From a checkpoint of a small transformer trained on Wikipedia.
Training: a variant of SOAP for these matrices, 532M tokens, 4060 steps.
Each number is 128 + 24 x the weight over the matrix's rms, rounded and kept within 0 to 255. Layers, rows and columns count from 0. Numbers have three digits each.

# layer 10 MLP down (transposed), 576x224, rms 0.282, rows 291-332, columns 0-111
108136146160157115173114145144093099134105147177122114046128121125096121110155163131140125150121110131149152134136174125088110143121120115119131116175142147124112084154128126128180113095131125106152126105124143127166147138122141102140128137131100160110118133113084095180148074085121128124147108175100167089121124103158118135143137167155
133147100148111106145106128083123163137102075110150117139136123105115123128103118141150107124097170133132090144118099077151111150101124086141102190096103113159107139106122126168152138155105144196167129106142119106131146113125149144150146133111112138114137104138131117117169139147139097146106121134099145123152096121080118112143159124089
090158102095128126153139100166119113105126105119111124150104166118171125109113093147136148143142104136156155118121149177186124172102157143136118118153133155085125120141110080127108152118120166137179145128084171130156144128123107130125131146137140084112148110158125148146133112168127110156092150146159130140113070135105159125100163146113
148178142112131150183124173104147123148094141089126162143164166070172093097154132131095133130107159153123160190153135107152144091107190133115118140149120140093137152119127121095125138123129112112138124108097140156169149155097146089150095143116177133153118116117145167100111150146119097160204140106144134123111149134106142133125107080132
107121147133072093119116131117149151139146125158147140142088180113134102133131118092163148144115122111146134120116107090153127114121189099179137094080133164133163118090105111127153117132180137116136132181066179137113147115131116087114123168199110141137157123121101115115129124124164158126095098138128149139127125173134126141122127133092
158129101183152086144156141142169111150119145157143109161127134099110103162115167113114133145123135150126110117108097139180155143116149096061152136136145101132118203087106130100104175156133098086173171116150141160145083146142131093138132088131130159091116137101110102164134136151120147119099142166074150162130119111113086161127100148085
130103143149131130093134127101156109114155109128146121096124124155159116144117133104118070124101197076131123135150128145151159124093131134148126133081130087153159114111157161140117096140138156104097132152160158137132113113153135165155133165111149096111141080159164154079169143103079147108143122124113120127136179151130133115155169170136
155127129121154082138130120127117137168163116152082144143126080128144118087129107130139197115144129143131154164193175133121104122126134129112145098140099141074101146130115148176144117126131106136162162126174107111123146145146125095103144161084089121136101138129128109091145104114112129132131107150153114144186129160109156101107154096119
128182100131136084127136119159148167137067141201177082119127163139107111115104144123091130123126091093142102143154104143102156133146199115083125085142106098129168123091147135133111093114116144131123093155101115139125152107147079088160113140087109122149179134134138147099104133095154131165146179132107157097140107103105093118125131179136
162109126171141123108157116134130139154145144141127144127096089142099113132110104135117134112132081121141087132148124119179125152100121119139108111138134128122147156127125137124149135110097128121161119114139115145139105167114071126116145120123150133096163159130129113120140146140109124171157158117099135103142130137130130116102115136108
131152129124162152110115144161100162131151156140127145140167104092115115126137145145154153124140140137134118150203085123121132136125171105116145120114091142157151107157137118151129173130093091098121171120174106103157117105159148083128121149109123163104102113119125099109107113157145131138078129169194098104106131128126169071088150136146
078148107139119139120152119133142119144124119113159112124126093129070141103090103109126122136166133115102096155085162136149147142136111134106116153115127098119112120120164142122110159148131094110174107110127136145118084104095152113142142153134096199083111121131111132123152151127105121114128116155131117144132090142135107155121095119172
100137135108116129129089140112142118122140095087073116106142116134111165163148078120136099120137138141134121097111120131129168161167085105092115094135137105163158111148121170122124162118108175114113109101092165124106136087124149121103122126088140139146145127117135117154127063180137087134093105112126130147197117163104153089097116121116
137160126098123127107104137149115132133117170108137122162134130149127185128140157129129143115144104156126151100111130135118173100162133079145093104152118171167144122144113146138151140129099124094114126086121115182116139108129123131085120124159142144138195137094099162147111134106135108192153179173169137157138088116125094106117122125134
106109111099174114158128157131100093177162100102179132137125135131123141077091132156149172123163165151152089131114095114133116138165165115119098128125164140151158120109108089084090141103111128110114125148077136163160126122178153164103129140137124126134129151128156130156142143134149161145113174121120141138136119138123164148123141119160
132132121097109123125075137090112138114124144094122143148129171132150141184152118095166161132086129069096159138160139101158114145136085087091123114149176143129136119124135177125071086103087171121134103118113135140088175118151090134122148172157113099129110136138123139101119136124130110105126166132128116143076168112138166113130116144086
142130185062144120113147121123135148123166134111131077110131125155098162150103144124116182125142156096128152134151097153135124086142146103132136095152135150134119109124135173129092149120138082155160156122131122126137138124102100128076134127132118120113089118125174118105116125160105150175101161124145180092099160108159133111133119133134
140171127128137132128159110111163140133140159122108134124108082162118134148127151109199148142149109172139099160157127130117141130140160115120090113134137142161122114139095154120131133152125101148171139142142095130108129125156159051096137127157105140143136143156116130120113142161108128105127123123137075129107143096161155121118127119109
126125090125122141146111152112145143117144109144092105100131129151129126152146119092094115110167132108132139088168193144124097113151136126162083148122144131131119118107116148130184103146103098129103151112155137139116112104105124118135139115151136147103131118103167143117155097072166112157121108107162116112132128112148149131128114178140
101108144081115142149141144125147095079146183116142116147096073136149134099143170132090100105114129166161167152080097100117125139157084142099123062115113116110129128185151107182152126095105132118142101128108122149140169154193112126098173131101101163158113132111096121147120167162122156147130078112121161143162129111173137104085136152111
127146133144113112153125124122103131093136163093103127103155074092124144133156146123108151141094102142151101123100123099137110121116127135065134128146150131094117149091131119104151116102100153139161128112159128098129112178137104128125079089075116143110106126129103123117135133156104112181128125144111141126151166100134102094126119104107
153103172133074136140103133125110132144103122148139161127145098128152153119126127133181121088130119103136147126103154116153109124118116115122121142165119159143089140119119159146136070124146113143147122161109136159110131188120083128138129187097104149114172126089138126087096108149114114104165110084141129136156121139138114148105174166128
108163115137143138113091171164154145126124114161144115104138135127086130131108127136106135119122136157124121150146130120125098116087163126109125096077147147110108153113099176125126108076124100115170119091162129159154130149135155132116106131097151095115118118130149132097101160114131092140119137136122156116142150097108109124101139167092
156162151131091073156182135128134145124119142118094146119159099113129096146134156159130115119121131107182128112127082110143142144120118112112103146129117144109136148110129129149145080151109131132101094143099119148143138176126085124164089127150085105125122116101146136138101083165168056116130111145145128122140117109133116092152121128156
091125093076135139085087167126087113170136134094146147141146158143115114140139079149169091119084125126083141122127138102143141152130129172142089149097125160125124101165123139135128172144146153128135186152159167157125117122186104142150152129145121178183137151128154184105131145168113150056189141130152133114149066145070164165124144133130
121099116125147125129095124087148139134157152185149137134147137112111111120114136177112142152148096128156077118108151124110116125188139101144107118129139141139140125100112108099121119122112115119125114100143088156134124114126130088167122115126105120119121122114049104150131138087140115119127129179158151155112140177139113146165095119125
114113085143122135135130110106124176128118101151140125128168114117107141128160154109136133110148117150141137152121082160115120141113139121119129066123137117115137117122096142096117166167158119150139126114123145142162142126147121116129132108105116173098129112101099117165132145155132124060168108123126137120140120126172130114148140136193
164092083159150141158130137142130149097164106153107164130145102121177126155120121133035140113110130187144123152157093123147133142103101079118123108146129101112090108110162108124178129107133178133123117117171108103130132113108128107127164133163127123109154132131157138128131152122181137078111161111147113132105099165130083113194121124154
127140127127158084153127111094109156138120113129130163082144142118150101125143142139148151097124083131095160143106105085071119107074096146153126110101149150134114123122139134133142065110111138130112111140119120100144091138141128136128135138078099129093123103145084100148150159118113106166104102103138176146141106132077102126147146136144
132130140131144120109172125106109093111139106139123093145123141185143122153159151124091154130142090134139122119158117118109132110161103137153157128104125102147110084142171110143187135144081107151138121125094123126140139103150143102141159122098118157142139111178100184157122090129117115135127105134130159093161084169148110140150139122089
157090143105115077126106142096102139146158102068152144100112189084091167122102151128145107108151092144130109167127136081137119150099109120153144100136180152130158116124111125148112176138135144118113155124140116127133091127172118138091118123157129178115154134096112190146103112078150149137116120141100095133121180140144111159114153155097
139183139109093124146115099137119154116118118139115112130109124120137129129137126134163094117150081121123095122078122108117111152137143108120168151117126131130096094155075109141142110132138173142114100087120158121113177120128148110130089138140133120134127108102132132110153105103165097103097105148123115132148120128164100127145135127121
148116122117131171130098151148113105125192098126099103109133107109137177125172114145104169104137114119105146145098132143104128126148149103143120132153108129129114148138080130139135121109147128098144122139105137135145116112123150122092131141121100132115145139103138116133120131123118081099143141120138089146143092170124127127135110127137
107122157081108130156179142097159130118144134094130137136156069155127110134117135147128112149131106118117128123100179121178124092106103164164149099104149159152154110118108165108149137113093138153137142089165094121166178133137126102146127124160116151112111115130162105149129111149129151122128172103146133135181096127144157121114126131099
143125148130136128129131130178125129110121151100175143134092167141185162151156161110117115143099098110118118125074135129099117123121134131164099108106130115138118112103116131091163144107140138111108094094124157133136142126139098080149090179139170108108114079139143149148105072080105086157110144135154157158108127121088093127156131104144
080107104127146113149145120127134103158109118117180153162153100162125119114147118122133134179130165162155115149169132120134153137123124151120134140133151113164121142142165093136151158112147123130169144101152143102141108092130108115140122111102134102108066177175089118134103112165125120149141156114160102103113139157113067149142151132135
125105126138158155146173154105102163173117138097146104131144182114134123124093122144126121147093141127087190125088116163084170109121146133146121112127083138175138117107128085153120143132115147114111113100153177117168140107119164166108106163077132141099164100150105113134161128119129137140163129139113145119169137118176132107090129122155
131132140108131159159117127097168150089124107144158160113117179130126142136174101145146107085168091146130105119144162106112125110091136138132141140153133130121097113114113152073106108125152078088115128086164140125132137111154122142127089107111151120122136140108136136145118124093083117147122099188140138141136117138111110073168114131127
099109105122144103131124139122100120084103113134124123108119142076085126169132131104090143109141143123123125155124116117111155150083087139166110107142149123129169124144127130123123129101170127119132135147126150121140149132127146138083149122126134119083076108103174194174120098157150094131114145125163123146135126148127103125131099110121
094140117087091127127116119117124119151128079128143100125120114129108134108125153108122126093169129141099155120124102130085140133134055136130140129120147113134090109124081158108129106146159159125105120149136082138120175101125109142099061141158107146120096158120076153108135132191123134115126120182141108096151121140151139127056120118163
091117115161139142118165134173134121115184139092106094133147132113143133119093121136133118129127142120138117163138154149147155120099125114120143149149164138169140164128162136159083103140130083116131150075157192127126156090128101135120148131133165103123173096162133145127159146187092157119132120122128139185143129170121134087147131082102
194137127120106137114105105106142143147130117110150125131134108147138128105136137109116109144130107120101152134100139163130143156123098114169145106140099169126124130136163134170132177129150138183121069115117129128106147138154129168127126115132103177123142157097129134141140133144147135087165145153066093133094099154132087121167150171136
# layer 10 MLP gate, 576x224, rms 0.285, rows 292-333, columns 0-111
069159119121118111129128148138115140127110134134114142122121142102149106153120116078169147153169127081115185111150167136120121095107129160124153105149144130161118130103132125128126118098162050143094086135142115160145140115154148153120166140151104130147097112123119126090158131101080163143115087100105107118119093107149137142138131131156
105117124120110111114106102106118124095123091115099103178128124130147104114091122147139115155140130096153119147151137164149174101162149157108108130143122140178149110164148078088105129095163130114119136117128114146132143115153078174096137126127111102122144095117113108127147127121143121126158111151126121098145091122152143136094145144149
152094096103134121114149121152094154128111120178189099108118113144133104122108143096136120145113128136143094112127132103120151126134128131143133168104122122112156133071091115114091107124119098170122138161117156151162095120095129169126158169147149124141161113164157144154129118114141099102111155098114143064055140132132143131148138113151
103128122098146162115125143096093144119087120145134119093145156116110133169120156166115120167181101082149114130141083149126114101114180135094104139180109108123148134135138110142126162123112144192123099089156131089153116121131130108155137088173159138119118127119137161175106160140131116111121147116103145135134127151112134135126126087138
107103092128102176142138123106129123156103105119115162043134118145176092111086119145104184071142104144082145144116133108129106124114121125159142091116136154125118137118127161158147113096106123131098150081156114144115154108103137129125131138135102129135123120147129136138172164107142152167113127132167146117121093143156155157064164130103
119153133104151137062132133127104144097148107121159149115089123111105105128100122074130128097143124093088121136099129119110128120115150135130132089102170124115120134071133129111122104162121112151120168122138133164104124102173129142145164126105123090130134117146106115102123153136204145089138176110133117101144109170086108106122139120210
120148143098125145134103166120118095089103122121129090168133123118127108124127126129122126131110132110131154138171140099119151164124179177108130125089149102132136117144120108120088102103068146133127096132147151137141121130113122114110129065152159142132167105088063130151143114136128092107111122119138140129099116127158109109156136154080
156111149185180123139106165106135125113126089132101130125139147099145095143124161138172121095101108149140132118131140132135127075130172099048142160101154116123119162089142129156177072135133092190153180118145133068133139117129134093161099090114111106114155137161122158119142131163136100120172128111109127168108117127134072167138109090131
127106137143169160105112130146137096173076171143135139153149115136119113129130123134132138114130138156109151122102179102121084161113129148147128138170075142123186080137109132139123182096119128142117162120134096116109150142143108143116179114144143117069115122126171136145122111128107111139126137159135115140180105115123149133123158182185
147134143100184102160084126119156126092087114087143106134146119169091069150125141163119123144177119125121140152108127165080135128148157120143099089102146139165125131137175076137102156097140102186103154158133100091169125106120114111125082144151114135172114164131097113140125114109136144069138095144095150152161087162147107160132136142093
135123099099172152107105108151152153137077078117140129100152154154124127173118129145080141130134095104109111155132108130116145135112147146120169091121149081106178110186144115140129162101135113138146114093135162113138116127166184162095167142121152145082128151159160131102125116127117162143109158116174117151095119101136160168136134124122
091127164115118128138119143106132089129130112165101094103160106065151123100121104113068094123123114140120097126120113115165150105126120130152066066120119097067139129089166139095128130150137143149122117169101102123123148112105159156156084167152109147100108128122122135105162153162152121145123095123133112162153140122121131126145072118191
118121128106146151111081155124155098102150143125177124104139125083098132112088119128088107079139119122166118111147135092113117135136128144081153151101169121101133183142129137127115144143120142152116103145145128132088098139114070131167107123140124090169118110116190134143115121152187148100076136141125156113107117130108118178116154147152
160149125162102107109135167139114123099154143114113145110162106158145148161122106107120141137088128125130168150145120141159116155124113120130130153164112118117125142092137074138168135133064137115129111122149126113139101150077156144130137101134126139175099133168105176122135134161140159131133161106177142138133106141126071119140123100167
109089095077158118148115145160102159125103146161138083136077131185106141119132119142144118153112100135151151143154145136111144100148126115108145139155172168128105114145123102126144144131131130116148171114138123171139133149149158115133117168086145127092086155145148128107135115135136165116111150156162128131125121140173134134104141114100
148109109089150107144149128190116155115125162120131129071155120124118158149147123176112134133101150097095113142157130130105132172127182110123137106150153111171120116109150144131147091107097125129178125123126117103130108125119133143135125152124116121120086167137117116094171154134153160138107144127092131112122139105099100110132126112108
137128068126142136116111109092134117130151108147108150125152115099112134165099100122167137100132135064117155129129143127161116168145142116135129131128169125139140068121104088167108076126158134152194136090071114143162103147107090141121118160151111112125111213134136089147135092157101104115102111122148153119184134088173167108111115097102
129125086122166120232134111098138151117149090170108147119078148071097098102092152098119170117093084111131126093121139126140106130128160147163115151103142127140156120145140148121140120121128122105153112131122118114150138130139108174164111144125120105099077118129117110121135104127138112077115116143110098125177116139151124116111129117162
141138105176130131147167121157141147144176103135152185138146165167124130128128108151157114126146122151136168166128096060131110127117121120138118108107144167126115124119148137134149130135131145142092111149135120141102142121125089115147120117118160119138114122107114109141129101122161081130130126126171101087153096132102131127133080134135
134100129125090116122144150139128137159154140121133128118134155127157141125100144156097109159127099142166131131116150106104113148173164124141109128129157131152166092145107106126165139177083119190113137131148139129114138152081147127108151137083126104149126143136129088214130153152087126116107103091122122103124114171128101109154138122146
098064106096114101105138135154135156123189122112117092123154185146173087100107113130142138094182127132166116141140142136087118106101158121107130129105112149154066113086147170107123132172124145158120129106124090111140162084142147113158080151111131165152150129146110129060146090171132111092151108130154151116065124114153099135104096133164
159133129137175153161165113159132144119153161124142090125143118127134110102127105096136117126150124150133130133101175162143071109111166104090149105146123110111139108139088136146153106124147125104168152109145142134101093160110176143154122125155121167136142096142128143145162145138111143113133119090143140129113119105139145125137152118107
068175136149107147104114179109167094126140050149112100173099141101154131172087116147152136136124094101129126159116118157151129127132170104123135112127145130144095128069114116125112121122136143080146149106123146125140128101151135116110141127143130125132138156153106094170130140122117171206123128114130107136138119102109113168159114153147
140147114150152154129134170158140144151128100139139169100138120104097126123150153153102091149121140114112117141147120119127152175171133096118136176125112125133141113122115120181108109097098141125145118130141139156115099135143147162139127156176100142156110154153114128098157103155169122140127100107144115122130126122141082151163117134142
138108143119131126146129148080156102118106089109118093161125162107130109103140129144106153124086135152146182104100100138077147105102123154154134070100155100123117112136155142147127079104142156168113124140122156123121128125106113114137186128078123132103096110110128125186100138119154130100145131114139126112084096150119177114144153149128
102133118146113191116104132103116135103127114128170123116120144117097110113118121091131130138195125109006117172154137160132155128143098147094163073111142126148101104088131149117131128116148167143102152081137164155163139179127144152113158114130145160088131162150176129105118145141126129135100104138131170139181133132175110096164134145118
086105143096099120086117125080120121167118125145146093134115094100137153184108107099146154170106139080148162125121176140146114165109125122089167170146128125146170106151172179140166064165117128139108176105084142130138121113127146074122113144113089138123111103172121110152108179087129136121117111134152195126096111131110147143124103074089
115107067124094155107178124120156108119089085113145141155140143142102128151122118140164106135139151153167201134131184181151143136150136095152133159156124109099107122145149106150095158164117107150109143147124161146094105124119129188125083111145143143139106131160119081122116137145145156100156112145159172138147123107165125115146158138108
168108131165125115162047099119109099101182102083097106092132149139137135112162144132114139099136151146129117149147141155112115131129133118164119147182147107158143102117139123171145123113117127191136155136101105097117140165115129098133117169080188135136111138139103171111164138125126156114147168165153144107119153118142147108128059107115
156130129162119101137157108133156139169129131124160096088139071134136149139174137130134130125112098112131091125190126113124104126098129136097139137093151118149158137190119144102089120151062171101194129123170108139121160120111170126054135148118107077141111108103130169142129202120159079177121116127160111143113156130151118137098085115093
202102136145130117112127096082124157148127130116094147126102119118093122126115153131094137103147142096094121112164117112147099101148122115152103122111172159116158173097124092125124104137121127144135116144131069155107142163124122153112137178122135143142133145115104139136092120144114136116124073125110135112117161128138097101119157149158
101166176105108124165147127139106150158154089125106169137142115113131072164101143134134132083055095102145127092138161125129119115152136152101157109152175142153083107191141148165151147126124147092104141111147146097112115146107104102095140113131122155170086134125087141138099157131141172122107101167105094110123103099143109137109131106133
128096113167134125146126123108105077114117158179171127126135120143123088129112151085146140145167120119122113102118109112133096164102106092131141141126163111162102094161108118135112130145111120129143141164107106129129141173195142103120167122118106116133094117152096155127139138149130131091100126154132107113167101110155178121092104169188
174155168123096140136123136146155121145076109149121101113101095118093137105154121176109110096132168146102127100089208140101141121114090121108134107164136134186114063130133146096143105136107151110128158165142154089111120147133152138130099104109153148101138139131121096124146132058114094125112080146054173156143129120178137154157136129145
175172111129161101126139128114157137127135124120154128122133106132110133096111099160146079164093101129158142132147129116114121143129167136135093107122113121130136125118169112108156069128157101101109140118127077108109124112147178160129169112119125141127168147146120144133155147138143120133100189156084112122137159115136130131131123153161
147168113169107166129132114109144133121122152133132127104107142139110122132114121136145113101109141128105146130151138137129103157138142145126148139108136167184126088116134122084114138147154130152134155130124108127131134127136129126107190145142120119121155178173123138142110097108127087094112176088147164121139120118118159104089096146124
093199173111093088168138133113099132141087165103142100130146137118169175145167121118144131138135123113137131144134118095110158152108151134130150161134153122147106116148090107133191081146095135095144128101124106139133137133106176172108132067104137115098087122142157099119131166131172138152159145119133115059185105128133123147134092128094
148131106139102126166178071123125163165147153106117139103092126134140081157127119124152167093094134131115138130131111140142087075192080141110141132144133108136154118132111120135107148171109071137116150148143151102162090085152142137122121120163122112106162138153107130093132136106145123111125101126151132111155156146130124183131139112106
160117097143126104181106146153138129139116110078091162149180118170131141109141156120039124095164119133130126119095150137123133152156150173105098118094120099112127084124123159098152121116127117109134145101154112096144113136127085177129116114086116097194142135171086099096120137113104136151095110154127179129157141146163137105132141147126
149126114104114185146136107124128137106129110090124131165108171096124114117085077111137098135117107120159166142150113095109119103136148169099096122125135098116083134154139130104084168108133137169104140128141115051143090080137132110140152124125151117079089128155160113114113142128140149142131135119098118114101149153119117114139124101160
189178147106162129092118165139113142165145114121121093125123124091148095112138156130140130108151094171187134116084135120092125112131105129161121103109058083171099177107152159164111127160108168116120121163158119077110144105127124156138070162156128132115158123178057119173143102148151153128128098138125158129104154126156164097139149151181
125163127091129144131157148140118111177152107148123115163120126118115151160095158123162131098166135111138085090145163164138114155150136119065150119109131137141137111190133137115129097137123114133175137121174116125135130086115161131105115166085128191107172142122118145194091075145148143115132106109100122113116131124125132132123132103135
# layer 10 MLP up, 576x224, rms 0.304, rows 292-332, columns 0-111
116139087124128125150112137151134141164157151083177125131117138109136121128142139107132130165182115155132124113092128108094128166088151156109157080169123124145103128138135106154138123111122143134134097143106111130116115128157079108103090079119137114145121156156092133113119128105157153137108160128121147108133108103104119144169118126143
155144126119145110119153095153106169110142134116146146138094159130121095156071118143120122108140112112118131127112105131128056097138143099137119131098146122120115183104151106131124195152104117116171121121128141089149148136088157144175100115128146162134105140151121113131155115139109092153130117167125143152133152127150153121144133136113
162100177122137139150142119111136122159170135126178109127156153099143082153138120111091081144132155120117127137120119125104104105138127117102116152156098095084138118149124163142099139094166142129119146111109107131140148154105132121131105119147144113119148141120120124154117153117118087112144145124133162113092127103056139137114133121106
155108133093144128131105148129124126104132161142133108131133149107168131107137133102129161103114137141102139120168124163106129130140112148091111118133103085128105101160137141177149154122187117146092129117111110146131121191138138137142142133131170133112096124132146111147141124122102158107128180128145160093106160092121114118100156173121
136136115153150111129130156083160149103148099115095147151118125074141096133122135123129124122105121139119126165145115119134162138116113160107117126118142106129102115175095163091127101114074087128130152161151125111101135185132114123114129101106190163163137146091150134144161133167111098131145148134119157125116153096128161145095167158119
117121105161085134131101138090122087067130105113125167127132072091125095163119120125107092075120132126166144120151153158165129128122152160146110116139127079154133158125088142141153154140141118163137115105115140131109089147145080132161096143151171142116100113144172140124128166115109147161095161174100174146160149123129137111107107131129
153169127120084156119095112139120163161116182108095150102123137130144142117103111146142118121176101131140137104123146136119114147097126172130114087111139113093166179154146128163166130138200132120134101138130126139145132117127095143141103158102134118123132159110131127123100132188119139133096126144130147100129123100159146126123160108132
137141123161139107152143097107170143109118175167126139084072088135087114120107102157127119094100132117059128154148127145137096142138173098106153114079097093123158132136184126126119109161082113156096132104100135127135154116101147134134122118111138117099153131092111129138121095117163122146132152126123083099119156123114071150124077107124
148144138154142118080136146111137121104114127089111116122159096118125107132128127110144130146100124167149123128136122146096139131135157159126130137125153129124159121157122141124106142100164147148145164089117126154128163098140131133148109136138119144113136151164136121112130117135091128148083103124113121139117107157163164101137102083128
113102101082173151081112111181129114099128078137107147131127096106121100139126096081127163114109094122126126132140143095116134202171164135121135111118127062101141142178105084184132099163156105123106091129133161121160145109090152093146175160149126102111134118123141154115151157145147168134128164119198096094129081098130148132157148104164
149113161133109145128125107100147107109157132143117151171105149111126142111108110136118161153155113126103146148121126151107148126134118129130095092090099122114091123063118107123160140165140122104102148138128123126123154120119122106153118158145119112111123109091067096156146125113093150139138123151104138123173152151118105147124150090158
098144134155118104134108149132147174138128127145107154138118090126115140131134125129085116188157175112094121086114084151132142108113177138151154129175136118142119125141130176117163134142122179096111088135124121137138131139122124139129132168113139180136131107135116136104126136109092148129098102121136129108138166177152117107120106116105
114116124135070110105109118139134156087114140100156113164142122131162126137177092156106117115141139137188072108122141140128057075127118118124092172134154152111143093163095129111107143113101147148134140122124087185120108167074147116100128166101139079163115134091127127103129160116124111115105090159152118161108135119107147152132148123106
108172131158099099142136079146114159093132141114122180121147108116117137144146119121155125153144102120150079134116147114122125136128092166117113119134125108099166141109104101111110105125084110104109106161104124139112130131104093136162138132175118107109126109147096119127084176170135143117138128114104100085151159118142141114142176112094
150118137102098156119113134123109137124126139167135104151140114124159136140134150119152150108145106142139145107155144137103099117125121092126112087134145108148141122114132165127125125175100147159123124110126104122106124121168134122147113120122104168131129134116097137126126111092161113144093150137139129120111096118123120121141192120144
155170133125106110121129126130150140183090115104124163119136158121161105112149137096133161129140162103140114131160118112139118143102177131124163131136139095151097155130089113124170165139102136084139124084109077137156107084118135122114176150127159085105152150134155148107157132149132155187105126091122128071133137140130156130151103108122
110111139110115130110078142134129155135123111150120094109119137143168180086144137090166145172174111109106106136122132116129139155152127137154134104120118142107136148138144142158124119093173188162167085102106102114123124145139146100116138129115134120084152109138175118131161132109147142162142149142109112094188137089150113126162122098101
131122154119133153091125082120094107133108123120109121120113135128121131122146134121113175141097147105140106147115127116138092093135124101089135115155149117112119122111106116145142166121131109115145146139124121139104097179137137123152159095138109114119182134166175164139135144154145116162109149137168114151150093161171145165096113135117
139100093173117118135131116144095137065143136098132146153113124120137128118122177139110103075114128165104096117150128107103155135103126138130125144139102154101121137121134144127113154104115132164114115148114114136107135126154116069131154134123149122118110118120148113132140098133169117129084144132142124125122123148126113158117130145132
089085127171117127152108107153159113144146102137109120122128131138136120163098135092146141126137131141145146154128161121101149166134175126146134121111150102104151147119124168125157164128124135133083127106161134113141109166111105120104115134149176124097113116112128150081134112117147143150118087103097138158107141134098137148119157130128
121120113132129134135141124140075135139123134136176134165119129110132140176148193181121143148147133122119117157150169072108073107079125124160131127097148155155109132091086140078110108141131129177154152104135128152119124157112177092120158127152157155108144140099152090098137138148099129081161154101114084160111177170123160075104079092075
112171104123148115110151107094131128084157131168147127132124094103130130113110099167137159078137125135149079109176109095112137177099103123108156191138147140165106134168122101097117179118118118144165117132114117117118155142128086098116119119086133127127083144050157141090122130111133147156162146132139086112147115132127129161161184179102
128141130122118119109140122142095113126092121121113116106156128129147118128137126104102069147117130120145089143120103129144135155134161096120130114118178125119148137105121097138097147122123122112101147144067109137168138099185136123142120158136094107165116130088108148125147125098132154153121174128123137104140127137110156103119107191117
149141105134173103091123126131138154144159151103119141171099132138112106147109131128123137097119127142153097135098114109134078147109121124154135151167139132149151112139137124145122118118149137112119156139080136129074138146168128138122152111154141150141102074150129069173127119103131151115154105205136124155189145148120123078096133118136
116131104155099115118100103182116101077117124125141103110129128152124165166160127133136129107146199112073109086175103127128160105086165095142107116180127111110114134088156114110117118132134119132109158107111118122148125152129165129134137143106174131178110146109152110143124117168120124123075125138128139119162123118082139112145130120108
125099145134186176134145190160154124111126153154178161145074132100123092118146128091144157103147132096075125133131122123088144111126125077148108125144138080146116105139106088133114095123120142143142064112146122125154129143107156144137081146159187188134078119115170108105131114122111078176109136126180162115152149089115139154140146131099
145098145125141155128107129149189098120151142086133168132142124112167088116074120112109151117110112146128098137117163095100162110173132073162112105120118144092124118147110132161130176089101157138127089109145132095084166157139165093155131107132110125127116142127132145093165135145164119144139142137083095136104104157113113122217134123141
128116131150185156094188120139145122142114148120126107148109148130124134144098117136166134151137104091158150113096118123136174087147143139120120127111130102127147103119100136113125178125163133111088124086178176140156178134131088128128124080112088098166152112113084141142189095108165137128157151117122105111172137110176110129101111158106
147136138119151089109139090130127126140081108121104116138076117152117093151147081107142145129127097148135130137130144114147136141112131121137087164152153134123144130115161128168172111147100136077112086094153113152130136151118113104112148117108125156135152121096135186128129147155150189103070142130127126107103111151125117118130074154095
149094092125122098081134115106152159161069141118093139115098123110117159158130137097121097124147155149102122070124137133155107121123095103117169134136161108097114044112156108135128177127147122107120183126111158092115132120157117158124149157124099138136135171083105160071140119080125159141124132140153138088110100124123130106127153196060
163110122121108158176119101150137101139124092149131140116122175126160127120189126181123155165079157132128162142138128169146176128104124146155136115149106134097177133105139145142171141162121128154123135194101110122135110144106116123087113104118140097141129103162147129152114162171091139145158147134137125165133131140157165137128074090110
135157147148119118110106126062142106133114111146135148133138150148134135160108124123173124115101161156108083103117128152112151152152097151134177089121120105174113117124153123103096122128166164141111128127141124089160146104101125122121131141156140129152122130152139148084113203146105126168163120161153120121139160152145083116117145125090
088118124122119119090154110115127102166160108102118133123144125146127104149124146116102149149117097093107114095174146132134128141136076132154161109129108135147142139159157172079153164122118102112132130110095140136150169129132153098132148085144142126120123129126164128139144105164114162130150127153090165094103100112122180184146085149190
120137152099102111127117109086134115110169085125110126128090164146175078077124101129103116189129153158145101113086117124095204134124112088110171100152119122138151099147180151093169125122131141101133153167134107180123175130157107108163101166111150166073095103126081122131148123122136095145117141160086167124138146123158141130097143152136
142129161137127114127117166137101135131168135120167150160142164169128160132124152133134128097091118119156165110149164124132134153135130108125103074117102140161147143152143099153136135145174171088138101138115124096127097144144107125164147110116146105164138135135118113148114078135150126117173111142103125089127154156121103116146128186147
115105133157128143137161146098127179144117156087126145147149169117127142175115101135132125089155100139141147149101089150098174108131136113131117100152112100094140152125128141091124125123125105128132138089140186098131119120150121140111123137111131123117127128122086126145145111149128144140134107177109102167105112112136092101084156097169
099095162139136137121105148134117111097173132150148141176112109079115175143133128122118124090111115086119143112132141152174159134106163122145121104107114105162140126109111113176136093119119094184063143116088144116127161116143130106158132135115120134134144096108109127105123142128151173139126147147105084119131160172121129115118114072144
105158153147118137114132132133121139159100161113162092124116106125115084098136189151116127124140142122152115098125186126108101131132137136080096097145121076110100143148095175119160122140146136130158171187118092135158112088132162103160147123070139150103171128101132164196097077090126130090161143155117130147094084117155145100138144125160
121092114102075120168126158134117094114119122163102164119140138129144099135170126101135143104181110075145115155138140119105156146134154150091100117120119111159138128147109178126134177151181080162125111169134121114130130094152128119135121103124162122134132138105120120121124131125094142110121150101126088158109135135159158128091083136153
125129169121156108118178137151088118169127136100150099104115123126122151098114151148110146127099139078116077119131189121116146133126163054148160117108138121161141131128105143168058110150109100166158114118147131150151108126158093105118099080144111136152136124149128116139130127153091111123146112080080141141162130110125156133119126099123
179137141128117122079104096106130143150116120099099108128118121103109128081157125092121116156076124130111124127100069190077074128102067133154097091119097112195126116138122119151099105153160163077097087156138137147163087137152175119119116149110140174158132177176181147163130141129123117097147154125142148152129135095143165066144117141112